config = dict(
    head_dim=128,
    intermediate_size=2560,
    norm_place='pre',
    positions='rope',
    parallel_block=False,
    init_std_o=0.00312,
    init_std_up=0.0176,
    doc_mask=True,
)
Each number is 128 + 24 x the weight over its row's rms, rounded and kept within 0 to 255. Layers, rows and columns count from 0. Numbers have three digits each. The size before them is the row's rms in percent of the matrix's.

# q: layer 3 attention query, 1024x640, rms 0.0171, rows 674-767, columns 576-639
# k: layer 3 attention key, 1024x640, rms 0.0171, rows 674-767, columns 576-639
# v: layer 3 attention value, 1024x640, rms 0.0127, rows 640-645, columns 576-639
# o: layer 3 attention output (transposed), 1024x640, rms 0.0178, rows 640-645, columns 576-639
q674 102:129137126086143126130101091125138148093089133116161117122180138130137099150126067130118140137155142143117124156145129100106156129131123160163128116143133106138167145161115116113122118098114130
k674 105:125125114107109119115163097121187110109126104141132130102124100111088142170108141156121128169100145117149145136158112124112126143132096105137134143125115136134089138138131085125114177103147119
q675 096:133098096103151195162103125104185120125128122126142128109142098139170157106091110128127170198105103095139118158122095111114141148123148164137134147095117151128098111107113154092122120123109101
k675 102:137154064147138118130114125109151155083090171158129153150154181129151167121113118154126120149127126135135151133145136116130166138118108147126120138121164140102108060130099120101127149102107121
q676 106:096149123120107125124164111143124121127167086139142119160152130090050162143144136111112130101136110192158150093110081118146141103143120103143134114132118123161162107135105132118138142174180126
k676 100:071110118143100127206106127097152129129177096114159121119138097097103131155115110157154172144148100143162127162122094125136120107104094127130120143106122137164109126150119116116133137141157138
q677 103:160106097120127127105139126133120151098131140100130108113142114118149117127097127111108164121116162129145134165190170114116189134150175150131125101109123153128137164114103117122130091100108139
k677 107:177163102093171157107150158116133109104159129123127124120172164108141111167101165124087157132080155127102137127133140165131156143145128125120097122126156106147131142125106087152140124127100107
q678 093:118143150127128115117136124165127114105111066127146106127152133156092166181127165105157098170131152119148168122166072134111130063154121157126128100126105135138143079147091160152147156121146095
k678 092:136140147126120168143130106111143143102113100142143113117133107087114119122140078121153135139115126116148121122118078114145140073158156148108125130111151131165116120151126132180160151156133138
q679 107:138184157133148095110105166166135133146173126112091142116123135143137155139130084109148119107153125130087167090131163118135110117115148072120145122142124074142144117128131132123122122062158160
k679 113:107164144120172132139124115155124148156122152069106162130104092163157117143144158107133139092129112108106158097095113097148107100103145081140134151132129162094119115157108104157138171130156123
q680 107:130046075070073155135105109111142143136131100063165106121100105090134129112170082153123130182092115129121121161106151141149104111116147125123208147096143196088120126136130110129113122147147119
k680 112:121087076097054123140134146120160136134135106128137093180120114116158104137112106165153130143138154145140094129172087148136111151148140130161133095117112147099116143127137123138128095123147144
q681 099:129145105121116150138135096110103100094125119127127149158132170116109138122139137140148124130107110134160109150085081123122110123135134148103132152103168155090125156098136120126111096147160106
k681 100:126107088110078115159139147127108128063140141128141110136117142121115130131160122116120121110159111146170125110164162162127144150143125187134111094140131173118128157115120176089137120097114130
q682 099:159136107131109102107118135121074132089151118131141126129184113130120103150149124110131132109080131128104170114155144124127155109174110125134094124110105098140173112119129130144148106116140136
k682 099:141147117148124132155114139121120106069134110137168132140140138140124115153095113152112135129116094114166120118155134119123113105178129158145086136112117132151118170111105118149113065136160096
q683 113:131156119134183125087135133126096113139139146124122166115140146130122160110123144132145120140153112152103158101125126157123136065128131103099116077092109126119196107182064137094154145104120119
k683 111:131148130118126155133155127132075133113154149110174152109158127129140136090133144078146146132121111143072124100071104130139153100123151073123120094116145084162131090129125103074150128154117114
q684 096:109112108118111120127109119127137135148176159128153134120072134125142110144125124147118142156102116143108105163121197157134115110074136144106121139137131179110118153117172118141080097114147139
k684 097:122126118140110115101107139172079142167172133123112100178085113167151132121129123135136119118150112138179136119141137158085101155120124139149149141153118170071172090140171139119111120124136141
q685 101:122115156090097103128146120117129143111104147132149126134141142112129106199164113117145100097092187136118129116199178161101133130125128146159134118121125138163133106146110113134131144110136143
k685 102:093110146153149106090085125097116134171099101102146096156093088133107128124105116135129174134088164111144158192153101183103114145090130147138090124130109146113123128131124106162165110103137111
q686 108:162125109149166102096152127159101122129127105120131143147129123129104135126145086110090122126129126121141146109110110097149155129174187152108147125118125113114128101159143134135107150097147117
k686 104:186158136095124152114126173166129104106133105094142137147149087123106107172105118126135104152114146128118110115113113100172143106167131103102134141135113145139112131148130104164122155137126158
q687 090:133081132148147196127152102108155158148170127131143120097116143135107140125124147166125134161143119140107129169118189164134116136114112133124137124135098155156093145099081129148094121125140129
k687 096:133112111132145110125132107185127143158128135109132138141119103106129115139101129085141142117134157138085140146103138112160200140151162099150135102122148113093111072153138113092120145125103132
q688 115:175142088130114170133145116086087152111120103150129123159171130115105143097111163152131138117119107088105158161142125111138157131186160126154124121088144154101130145103087114104133128119132117
k688 110:161146118125154128114123160111097114074094091160145147121178151126127112138102154139094126138135155119140111125183135150163127114145133143114080133130169156155128160109106154135148082118101116
q689 096:148109114128123151154134131123120096135138162099105134130112155116183128092163101165136127110116108154124123124106129088160114114147135084105179161118159091114092119105171166128096134136095091
k689 092:158137127125132124155173099162118145135112147099091123166100103143139127125120112117133123157117105152097133129137104126138147146167141092162135111126125157104151103125191098097123155132094114
q690 098:184115114160151183139153138103137097111083107119100144168150148137180081149105142153116129152114166113160124168134104113116132163147181133142119121112195156122098120084138127122101141125128110
k690 094:147143128121119117099120138154122135122110112138092150137137128163157129149115148121092168140118140143140114125133131125132143150149147127078140115102164125103132123131160156143131134087102139
q691 103:162125126144154151117140153124126098137134153141107154148111155157115123130124169173158129111125113106140152155127188132105114121109173158121153108131120106093130110126118088147117109108111141
k691 104:156155130148132134127146144130119106107138167125141131136104155168114081111158147143110121097143110109122140123112141127121120126163134142112105095139119106125177121107111114093147103116115165
q692 101:149171138170182147107159117124140131119124153119093128141136113173116113120117146122137124147160114118117099151151079094136118145130121148117138143149134113114106105141090126135107118122134110
k692 096:169151111123130111101151094121096115130108146139082149128121110189086113136125138114099132152101123114117134152118151100123123121152180112107135094110144133136147065089121134085131134089109135
q693 107:130117116135122100156124149179161109147116129139102124119103125114117166107127130100122086089120136110153105094112106116105115086119117120132167114113091100111135108182154126144140119114148146
k693 101:102114134141089163134128115112152129132101148147175122118154161094120121093131142144120123107163097130092119106124107119110068083099122130087102136140095103126138159177134150171149121141142152
q694 103:101196143129144132087096139166114128151122136127152117148138145117074129137142142098115115089114114146111068082084087138147105111100077148131103146114160113138168157162147139153107148143174129
k694 109:090134148100098144131117144135183121106137095161141131110125127131105152132104147136122109078079070155112100127139110153101113135088088145131123107107136110141101164099152141143121174123134125
q695 104:127138133099169099121116150138143132120095119114170136111150142134140087119128094158135137144130143125126103120147182107088130166136106146121115161155120113105167159165136119110091089135129150
k695 108:089153141114132147116116154080162116082126100127118135120107150149128110144127084155082169134087102116162151202178138152077117155144100132130148141146065137127145151140148132155119111111126119
q696 109:132126117136159160145149133141108105147110106122127125134134130139177089135145155129131154105113094097127128172125069124117105119150160131104143128111170133110091117077189135149116099151134114
k696 099:157129134103146121119161094117098155084140099151093123147133116144152110131129151097130128101099145101118129144137144116114144161127122158127161114093160153157164157069165169114138117087088130
q697 107:063070113155161121135150091113158145104113122119138111130109109124163149106112110116112120186135137146147128164136137117101131116125120163158156135118099118116063101093167101116125088128129116
k697 108:149138114158070107146177103130120148147121162121093141142095126091139147156147118119159112143141136114125117144136116136048172127142125128149153143140083112114124108136154101127137146156152168
q698 092:100208193100160067112128159155138107137161090120081129124148128150144104153076145126146128116138153131094118110136123142118125147126108106134095135168131135135140138154113087126168146153137147
k698 096:081123140169141129129154083104130121110111093109182116133116140119063170119151134166101111145132110137147127148100146118139078087149137125148129148126135132166143182059094120099112153148173130
q699 092:094161162140149068121176135173110145155113175135123123098140146129109130171134128115125149098134127179127140113156099128160134131111074102143091138132141094170176122165119150097133158118120135
k699 103:132130192135129154126129149137157140147158116104132114114133090146117115162105134128164183118121117113117121155124115095156123127121097094093114105075139127161154138139154106115115146114147088
q700 109:127116102126162114125095162128140110105108126080097164124077134138146130143136128140140134096110133137138136156155150097103096149144135127099137123117140115089103107089149159121133103095120144
k700 105:176157123121181126099154125154116118122120141092106114157130153190114081129107103136107123155077140107137130116147156092111157181178174154145140141131156106120144140080145133136129126131077117
q701 099:122152122120101121159107127094182153131127148092144159112143184128172106080100114128110131161142149088157147117113178197123093159074097151133102137151119147100116148156126118109133114117089136
k701 096:074143162111130090109111114125120105160093168110107166148142127131161160076148143131129161123112123155168157111124161133132099160154151157154156099129085117078174086125125160096103121177099098
q702 121:111113137170118163115143111107145152105154167157132111112097142147056178126120147136132126140151101126121123126121117134112147140121127150164117114127109113151113088119074127165086130135131127
k702 116:152130114168127130104147118151117124159155165143144168086126105126111184095127146118142130123140130134118165128067123110138177094117147121133109092122142116165110048174090138140135119155134113
q703 091:113133118148084086123099125146105157154098125055172156109117171107141099165189140134141105109079152165154166124112160153127131113122099113136145116155131178140131120130159100133129142181129142
k703 091:108128140115103146157126135107131140143140121071127128129125106103133092114146114121109147153108145119145118142158109161142061105144101129165120135118129115131120180135113147122147077156135115
q704 092:099174175096120097159136162141139118112116120156121109129182141113119109128116124111136107106117116112118076070114101113129156148147132108129122113137124126144169109186106148139118158121134156
k704 099:131148191083132124143080159138176115107096102124166121102116148126145152129112135141081096130132123106148109125159152153133111132147073150129115139130150130179125155113125141168114129114112086
q705 111:127091121150139150129127130145151084129147148091119113082096138081145112113185101135136123146139141157170119142090144124169096106107116100093189145112138158104103116126140098115111118142127112
k705 105:106082126116076113151162091164150104167145158116100110118128106097166099105138140121153126119129123162119088101136108138139135124105144099116151115092090146105129106137133140117147106110125130
q706 115:149114090131112155136130133144108110144130150120126126089145163105110126105160145085099165095122089157142117117098104079143130114128122111098153090071162141151145113126138155109132158131160126
k706 114:198171139134104127139162126134135129140129143148105145111184123110156159137112122101151140095113114147090084112145107115182104097152126117100117114100171116139131118132160173108113110086128114
q707 088:147118120117152149125122158125154136151097125139132129101124116156104125141117140126152168095109163100099134116148101134121069136142117172181120117130116108114140104147135086153122105114125152
k707 086:121180139111126148116100123081123121121130125178162126118083217160090167077130106122051131129088122122109140120145158134080110136135097187141117140125133088136157193103118156159134100120122155
q708 100:114174180137128052128131161137134104147113155122075119140118128156166078140134097132145132107142167112100120083137161126138117134124133105148125078157117085131139121150137126132135094155093151
k708 107:110156156145150128102159106155132128147148120125119153139126136160090118151150125124147102092106117162151125133075167127105118131169159135136148129122098093133126133087126135123135119144116110
q709 122:158126104123147100087144135135093112103110119087103136117158136135153075150137083156118151124126177141125146133150162107104139118138140133102146107114160162109160119128133121126142108115120139
k709 118:158136147103102114113161128112113122094151096096123097145152160140137069153101117140128176149106118140122103134172114132118094131147123127103148128121113119121163150101145111145145135111144119
q710 114:140136145105160112102105139151125133118146120121125103126176109136110174128112090160103120148134109146096138096162101098147139127144131097129137127108120105143151121178115135064126145092120128
k710 124:118159156057152139127150146155142102104116105094107158125170078129126152136124152152124127155119123113129106117151103118154102124128138073105126138131127121145130088147109100131133174142149124
q711 110:113105110174121141137181114120131093112128120176116096142152108125122125104071117110114169092163113132139101114122062123129137107115115132142123120122135105176120113125078133125128128147128130
k711 112:110115116179127132158162088142114122088152150187125146097172141081098130108119154115135137111147117133145087116111150136144159091110082123133110120117133082173083078122114121105130159121148113
q712 095:128086132109139161122121136104149126119070152121133141104089162128159131098119108125102095157115096141135123140133172141107146135110146135109143119122140126138063145156118165136104120124116105
k712 095:107143104131127117106091150147119127171129165128124133122139124158154136119083105113139139138126142123147123114137128129107122172153147150121142098152138135118136046152175121159107117136104134
q713 097:131127114172136165140145084143066117133183122120107146142150126122159134115097175125129161150113132109124129167119124157126141081121182161100119190133150190109125149063158118119124119174136124
k713 097:154120111143135107123156141124087122070146125131127139133121099093153120118120132109127127159158151115077130133129138140177154110149157106136105106127113142126170122112148134091104140130070141
q714 090:103224115143119084151092106109114116115117121133138130134171159134080198181139140101084089133136142136141094099087113166142110104115108073123110129157126066158147114170108151126127156140170152
k714 093:107128125148148126133102149086134134117129109135159137077110133103105166096153129126151118111134102120140108153148108127131084136108104150130166124117147140167089162102112129136127116156134131
q715 107:152117103119151125127096104156114158119108152098120176086112111123124156128153148141126138145101117115125142118107155128105141129141201097122134142094104197096108072131089108138159118087110112
k715 099:163166121077102148106136116126097111109120146059159112101130115112112134110128118113146161166154108118117113126154101127188148110171161119144103134132098137154083151141124136118185126120128120
q716 092:165129138108094113123139171123135160127103113157158132130147133141125110114097139134107147117133158147122131104175073173116142166149112144191097136135143133165144120170112103143152134081136135
k716 090:164168139138150138162134161097142127139158111142136154124118156098097152122146147129112144140107113103150125106167137163142111125132132185117115153174137145147107154141104141162139095160138157
q717 089:143094137138139166154085087109130164113134099132101124090105120155137221106114149141146137174118093108099120168106119104132143121118153157116129131125128133120128138100168149150131121118108099
k717 100:128122080128162128129117113124138120119118124147101157117152138156144167127109142091135130106151165121109153129077143132141158133121143112148125115144142129093128057163126132083109154147126159
q718 105:126093120115140096086116131158131114111078126107161127085149126131143091135174096123111127133124170110124158107184194107102159141141109127141115121101146151143158128159090147129151115086072135
k718 109:187162165089128174084138128139157119110139116111148118119127109148086101159102124129122157171109142117127121104159136151160075128154109121106123100142089126160146134124121102153147124131165091
q719 112:118112114138138127091140107129111121122152083104173120113138134096079163144118122085132151148136156162108127137108141122141109139165104105150126111116108112152152117112121106151132129132150100
k719 111:103114120119091149154138132175152115103146109111141142099163069104133110167113147121136150127125133161112096140132088137168091116137099050088098147119124150147090162130143129143175154143105120
q720 113:104196157128149098110134140151149162097132103132150122175134094139084186137094136112128103099147135114113115127134080088153183153168133133139145165147126119158149161148108147131124145129154102
k720 113:124141145104182138112123199154146140088118119128134134122132116134119130191124169143093093137126122111163150128158150108152132131148125090108137144123098173148115142134123104137107147138159117
q721 123:158092061104094136102101135126109100111111100104144136148136124115144073143183102119118126104066123123147125135140153115121117135112141098118162149066150163118148138112160130139116075147163115
k721 110:131118128085074110133091151089127133103139090139135111155137133133142073137152101151105153109111113138170118135182101144089091120107119147135121162131133127108107193128135125153125076106135150
q722 090:131160151136082138100128111104075172144127161149159130146144130108116128175105135136148127102124140128120148118142118159118125134134099074135089118154129133148172118152092140142168155111135136
k722 092:089100115162116146126102132075168147121138133125151120109106121137131142120129115106132184147121083102142132170120126159114119059110129153104122148121142127119117162105129122150152127104162121
q723 099:116143145071118092126089169159164177118102152115114128138119138116154094144146105111116131121115183132132118100167145152105132123119113155127120159108086128120114157163165127150130145120129147
k723 105:101147114110106107109110121120155141194131104133132133149117140124121105143124130137125122112080129147147097142135113156085111157107133132113163139095105121100138149159162139158132118101159138
q724 095:131078065118146141104121108125115115150147142139107116139122156106104169111134120164136142188116092131129156207094135102153103115147201124086149123117142143116096116105132132117158109113134104
k724 101:124119081126113111141154146092082128105155133177106155147142056149165095135125107122152134156147120110086159135104105149103162133143138092132086135125169133104134126141171125103151114113120139
q725 113:108138139107163125159104149150171131123126076137138145164106106141125138112066124132101081128140131086107117094132124130116154144114107136182091165154126122144104157141158161148103136097127132
k725 103:109100134141183128129107131141145132112108117147139137127110132120106174133145139144091073112130136093152126133129146146106151173093128129152175172154120146112090154101121137162123135132108106
q726 090:128091118133136162120111105090138097146156152115120168127124150133130112132110139128129142169119121128139147154103137139132119143122154165093107125115134177085128114123096133107116119173101109
k726 094:156134116113113120163137134120118078130130160132110141095126114113172119110108082146142148150136144178092141128092155131140136126126144125128120094157143173091156099112095096092136115129117113
q727 095:124134147107116097137120194159156185110126133154149149124177125141141121149107156124115098110120151119077141085142169152126155136153123149143096162151087147159145156141107136125135148119119148
k727 097:119116134117168143126078222113136135121135114143132100111125151148086156166132127149107111150140100107128148119124129140099094161142102148111136159137115127140132157105097101134131113140149121
q728 117:107066133101123128145136125128129143157171149111145168072080115110126152133141134181113109162118122145112112094107181125153104162121116088114123134146093153116098143124116095117121160106113126
k728 122:131100115114107129132130131163144111146144140077152140130150113128117120123115110137143129105127122104083164106105101115154112146115125045141158141143094160109121077172132119101123130142161133
q729 094:146072074149121155091156117079092080112151114128122116148143133135130106086135118128144140123109098144139139205099134111139159110142168133113165120095145178130115149080130123136121101137138100
k729 097:139126110134147117113147158116055130091161134145115123144142140104171052116132133137141149122122132123116112140146098093124145132156144132101099139129144193125131165095138132188126078092095131
q730 088:144166144136137067111153105134130141141109151105129133164144155122155116117123157114113138104119157153134112104151145109112128110114101133120119119147107097155180106185147119161133133141138154
k730 090:129162125134109133109136108147138124118113113160122139139111109124104125117178133118114129098100114114144113169151132131155105124155104187118137166114102131162133182111110131155144126137132112
q731 117:103133145099144047125099127137136119137125156072115164118114142116207077141171099149148120101105136154127149103186196163118109132101131116119153087150139148091138136145128129109136130101107166
k731 107:125133126123109111113120087097097106162125121065125144157097121146122116123169105140123139119126090136142120111116137115128111122123161132134191101100104125114165115111121121078134134158115104
q732 105:153131135085116112151094156124113158159149132111126121085171113139143128128138127137122129087102105124094167107167161128122107152138187091118099135090196143125183158120132112141138128071134137
k732 099:137140143113140127131116192102131165091138061121175137115121173151149130109102125143081126112112127117154158074122145167129082159137138145153130155131161124107141154131094146116131083115151112
q733 112:122077132129137085098136104142111114147144135094130147122125116096186140146181085150128175151127127152114146135124163130101146122093125115126128131143127152111142146123168094088127126110128133
k733 116:114131128127085162105156128136149086134141126094116119148100117129117085151143108150133184138104109125110116117100101123100117111130126088116126101113089125121160131105151123128155136141132135
q734 120:127168101150096134133140083102106122096105093176142097195136151126096166151122095125132110108153129085166117173146084111116124093178131158143175083131108109141121121097137148151131107158150107
k734 121:118140100158117159160120129090124133084113109141117125144118153099147127128154120135113103144147151107147113139149161128098134111159080168137119132131135139117108181121128136154139121140115155
q735 095:105091101120142191147131090135160109115103118134149121120120110077099105123117081139104118137140106143175137127127090141169150136132123122129152114117144154162083130125116152109099147161117073
k735 093:140112115127130115148156113154139144149135182178085132089115108076152123145120116129150120152133149154153154095155102144099157137091132107131108101127135107133101048158137121090101171140115134
q736 100:119110145105110186168122144146121131126119143123131159147104119104142146070046148149121153108125119090159151070125139131118101159148118139128089114112125127101072130127092101140150143134098142
k736 099:128112141124135145145132117147129114126089141138124150086166150133119203068148165118122096075143158145131140111101136141134132116127186134134141102136144067123132065152119150085168108144114100
q737 119:107166140154129119146158133174170128143121115117133124114149092160096178118134133121123100147154110125140114126115064125141123096097118125142169101133107095155076066127132150135132158132140105
k737 122:136155139138142122150119087189115142137091144139109118103102103128136173112127125116171068124131163110126099102126118100163172143111140134108160098134138115148100066175148122130116147142105138
q738 114:131111163130134058121131129186091147142162167064118169104125118101182077123149102139125123120123130140123156120138139133150090133136108092121116145150128177091132163152160106108138145121133165
k738 114:140097155070123138152117121192156106134155098088116138139114089118130092145136141161120151132137146126123116100142139137163070134107139137136154129149091156110118117144136098115106156138130134
q739 091:107134082108137148137104105173145080124150085131097140131094140117157133102141125133128097161120120111130082137135102111142080103138156115126144115093169159049125152098168127146112115173185138
k739 091:120055100106104150162108099111138126091099086126160142157122137118124072115157131121121118115131121132154132158137127103114083137118144169127152141155159147111158142138181150156106136088103086
q740 095:089073134140162147132103133140161132094159102104113146097139114126106160118120098150082136153146091129127118124089173097129128110134141120099127145131122160125109155132128119092107151150091115
k740 095:141114105120150149117136113176163123117122129135142152131195118135117161167098173113124127134110170167104138100140130106127156139127125071101144135116154112121105090142118106113112164136121124
q741 104:084088142163113149142134111131148141112101167161107115091090142141088134113126179135114137126156096116137100109124138154102130119132132109142108122138127139140117135149095110137106144162109154
k741 109:135098117196160128128136134107126115133147168159176120115151158111137164083127124107128123141150131147104149147066136143099164104100130107116098096143136092146148078135126143103113150140119099
q742 107:095098132119091121122093134139158129102125156108125177115098117088120132131149134195121123166105113136114120089106169167088074151087154098117154122105135126105124075113157104122121149154146116
k742 104:107117056142050104165135105126153114132167137083169156108096133126119123117133070161172147115131093153122106137095091150095138124101146117154179097120071098129107122160150132108134113133143138
q743 102:122158143109127089081108166135112144153142151088131139123125133130145136149117107160118109123137175142099158110129137125140162141148108087147094158127142155104135139139114107091136137127152096
k743 108:121125156102119167130109160134128129134133126079137119121133122143096131161143159169108134110128154149128106174167117144130107158145111089129155159121085175151069160117113098156116148134143125
q744 092:097111142126127135126148100065095146139134177157160109111156110164088148145125163106176169140084086123130131129130109158137153125133131134145128110142105136152106129167147069163160145162162107
k744 091:133116116173135120145133087086128154129149113167148138119126129128082126102150105126125163125170112097150071173130123157134151087118104149152114121139153136167167130114099142127131120128142121
q745 116:099157132144130142149141133164170119156151157133145109103111121102100152140146121126134077132150118165137077110091116124139120132097070122127150133137130066165112134137151159100121182168140129
k745 108:097104126159128115161113132194144138151134167109091120114102105131165122138121125127144123127123122149133131136122102113131146118065092109135150103072118125146071084167153135136106185113113117
q746 100:072156180104123097132129141149159122120128146151128109123129136114126120116143145092111086112145112118110074077094115151124141112102071135144083119146072058164131132144150125138090123140136159
k746 111:107128146158136118160127115146147157132117140136141109144093143144095161116126136081144113135118094112134084154107146154122145125099043137135132137135106105159110125143132110136095116081127131
q747 089:139163145145139095099126123122154113066094122123148094150118129148149115135112127074104121087125157146096122120196146129085139109149064148123150116149107077136187093164134157163164115135112138
k747 093:117143137136116151127124146115117124132128103126149127158105124157125120104123149104090146154081126103125136150139127138148068103140089173117124152129132131181111176122111091146138115127148154
q748 115:122152135126172145120146122082133122100163153139161085132156126137089178119109127121105118134152142145095153108117154142145175099153107133124114108107088111166145100131101173126136122138143102
k748 107:131173162133129132144148127120102157127133168116113121103105104143132157123148118103140124133120088143101153088124090140166178098161146128118108124118136131127073063151132073126135163100152122
q749 103:134101121140136109137146133157154138165151156100177096117094107120087131156117139088122095107166141150121133118152152132162156132123070072126129153108100113143145119102108130107127167085122127
k749 107:127111084144145119138153127137127139158177149105131131114128100130153108146090093113139139119132153135124123162156099137135160129110084086130119147105123174170073077145136100133136166120143088
q750 101:148153151147126123146158124105081091131112174153106117125126149132162077089136116089177184101170110151136126134110155139135120122141083124124138068132164103110145102144135106145144117132133120
k750 094:136133132119125123120175116132127113111149143115090114130128133126180121121124139095102162080112076137084097136114114121116140115110113125111131084142134118142121115110129117106101161119078143
q751 100:091080115103124177128122160096169136116115118153154137079109130140114110124082095133102163135084126155096144112127164160093140126142141147120123145116115145134152151138119084155115106137138130
k751 092:101137123164101126150101143075159170138173083140170116131138140108162140114065100154120175136133121115157123111141100158117100113085108176173119136142136076152135174152121128161150144127113124
q752 110:111114149131113067109107161163112114182147134075126170127135129113146126146136091128131095095120158140102142122147150114166107145100138084111096168147122147123133159109182165113142107147148163
k752 105:103113126097154127113111163176138144142123111093137113143102089165142124184116147173091135130111128130137133113159138114122094152122154121122136156125131125081113179107160106149113129107143107
q753 108:134160160125165150128132132147142098170169150152117164113125108143091181116114195133135106121135052093093163101119100139142119123111164119078127139129116130100148111169114138152124148114142149
k753 116:104127155103172155113108159153118135094069119107123151095138135150156157083124152103131138099163107088113152051102124084152125145146132123123099102139141092167158070158088147080132135140128132
q754 105:119125090121148210145090134139148100078074111142146080149114107137110108119119114113099103140121166133153121129113117077125126158142141149136147132087166156139078131124106120138125121166113134
k754 103:146152122116179137127154141143132132121136137121087131165171126115123102130099118083128128146085152163130181152161099095127150147122148130086107129131180102090132102139141121163136114126119112
q755 086:152134116106113176122122131143106114095128125102090156170115138094164142080125140158105125119136063108159106094105164133148085096103160148112143147115143146092125143130088099117124101120107111
k755 087:110131108094126108105166114131109087075115107144102108127169157105096151110142160097126106122128114125120118077145127111123100164139140087136147108168099109133163138096120146104110123149100136
q756 094:092106153119145139113157105162167124117149090145133134113130116147109135127140110139086113159154104133116109142089130115183137126107144151090152141127124157123060181112130102115097132165125108
k756 092:105099128107134130129168108170149142135138135103117119130150106097147134148147130106121109148141145151112132144139091110121174143133113107132153126136129151110111097155137102107105189114134116
q757 106:062101123164112164115136089115132134135147156139130121096060133121131163115162107141148139129136114129127114145116161167136117086083087112125107110152111132087112118129130144092141105150116102
k757 108:105103102168063147129162072136131139175135179133123137123073100123150137116133120143199157145155113172080114126104128100124154098117126099128113106138118110096113075120122115092147141131132118
q758 111:093140154125118138145104160097116144139162107157132139149151128121058206085142154114096113115139074132122110134077102126110163097111127104145125129133119093154099102186137165101126130159142107
k758 117:119119128092123135152116125119124161111102152153119126111142123143104153118120146149144113132149102127091118082115104074152125109133093093146109141088141096142108138140121129147105120138137150
q759 097:165046131149136131153100139091114153116127091066132135139120112121197097109139123147146140131104132132127133165157176131151108143091177138151134145123135189082115180052169139102169069120111144
k759 099:160126103085149103101100138123113107126105113100135156178125133134150093130111142149102147123128151113120113118148135121140154176156160124173144140142123175105131160144134109102122075176122177
q760 104:155118155117145127120141108105108146129103093123154125142125124118169112091099121109113179110134131135141131135108158144108180106158144141129090116134136091144139143109106098139134089124119142
k760 105:156117153141124123136133120106150102088159104120131128122116168102122130117135167121107156100180161121131095153158126159141114090154123124118090139142154136158114181086101124138142112127143141
q761 121:124137143147133108121148126162096114164191134115150171122118146114134147133090144130138137127154112145101130136124081174149119107099113109122111110174126110131148125148102141124161170115131150
k761 122:096097133136159112151142133135107125121165104113130119101166104098135164111103139098140153117158136116092104147100121121149123090117138079132144095163135129171083105118117112108097180169121106
q762 112:129157141176134131140122132165145117197120163135107132127094138134100176164138121149158103147156126105115114121120097120142093117116112059141171119156127076109108087110165168141140139104158143
k762 107:111110125148149122111124125138125132147123137118129136113079127163104127099136103127103123130147136120096151106102111077130138134123122145138140155124111130106104135136144174165122143144101147
q763 114:101142136116160157160157083093143152125172097167139138115144138150117162110115169094099140115128125110136125120078137146126134112085110149137120098147076090128110095154087107146095119116106134
k763 103:142139118158127120114121073092148144142135144102143139084139168121116159100108096109141131145128102111110102137088143095121155069114121133154107124140124106152135099161077115094123108148109139
q764 112:112198140133123133123145148133106093150128164164112111126154149135135146109143156104148124087174097143122099102107066150123117083134104134111144093120141078147116117147116147123150142139137118
k764 104:137113147157101130143173086127103125183127154128105126139156097105140141106142147045163092085147081143105105146086116130128148092118133115101107081087150130146150103135144142055114139106115127
q765 114:144167148139135117147142116162161103111102105111079135162124120131166120180106126109168104120152147071146159147131096104091124086138095143131159104109134073120086107130153141121149119083124110
k765 120:148175131145113125146166088134112108133093164097109155108139169129132139129157163133091104146141155095134104118133122083108137059134131154128159142113125090146135140120158138141140140144105132
q766 092:125135126101127075112151128164130103148108131099164118122138139117127124163122115106116117170128156166155146112139107146125125134109112102118094139128141140150128104159129144138163110145137138
k766 099:082118129092141118178117104107171127142130116102126129121136124091127130138149132167140164134092147146152116150136149127128099122093118118151159130126121136153127146123126119113158115116121141
q767 113:178127077122143148111110107158091131138123101127144121159151097150093121158114133109122140109120128094149124149155065078122135088160160129140131159084131143115142135123097143154154118111126125
k767 108:160128114104164151141086159108125104064113077153145118148179173131131121151127146131072118130132133079106135123134125115140119120146133136111094127137162104124125165131119174164130132102146139
v640 091:120129128128116130135089123113130125122173131165171124093074121133128124137139158093169161122121142125164130122140124111154086107139100175148150149125138122134133103123092092110105144131159145
o640 087:093112135159140089154135140156161140118141126178107120150125150058126161136127115127063104124159112114137168126109134172126137114115087137123123160109157121101108125110165163127111120173142114
v641 091:107117131112119116169118155129112116118172128158131085102114136116109112171131103123146098116139131141131162122126094147139165089160138106147100121095121122121123122156123110148103072133122165
o641 087:159144137143112067084172113112102123109098107096109145166107119123127115106167129105113129135121099094122109127135150115119129144110103189163134115171132135110136131118117157109141130125106116
v642 089:127121095122160122148145122093069091094134114121113142091110111117111119150076118104137147163131124111118111142135126143150164124103138113128118101097133157182158176103108074121156130152154110
o642 086:175138182135104139133104128129158143115127117177117115160153113120118124135156108140108085137102136124149138118117141144115080102113146137138136157116159111115124092192183203125126119112113135
v643 093:146134123148117147139154173146092108139137162077121124108155149138123133129136069124111147085145143149175121175093120158087119158107119133121155091126140126144118154173118157113150172118118123
o643 095:102148118139122178129112113120105119128148109134113138113167156112138133102105124120144137137087086129114109121142159111119173138140155125135139160156145112122160175096155111116127103133108150
v644 095:148136150159141151128119165094151142145140104166100159158117147153135156121115121119079120142148102142111148138126131141111135154141097161131122130095127127143149123156170125122153142157096132
o644 092:140146138112138094144139102097128109103139115124108128104122125125121118123140145181122175140133141169141133143168130130154134147146096131171106119131163139114157110133125137130118160122144113
v645 094:119142133145133120103129123130132136122155133108152118137143121122136146116127129109101123098116114113130188109125118135167144144105098094110136139159156123158140106138104126120144158122155127
o645 095:113128082097102187126116096111112137088093188103123154139123124122181101144136122130177139142137153137129126156124191093118091148135174118098182090115155140083123173110091093145126084131135102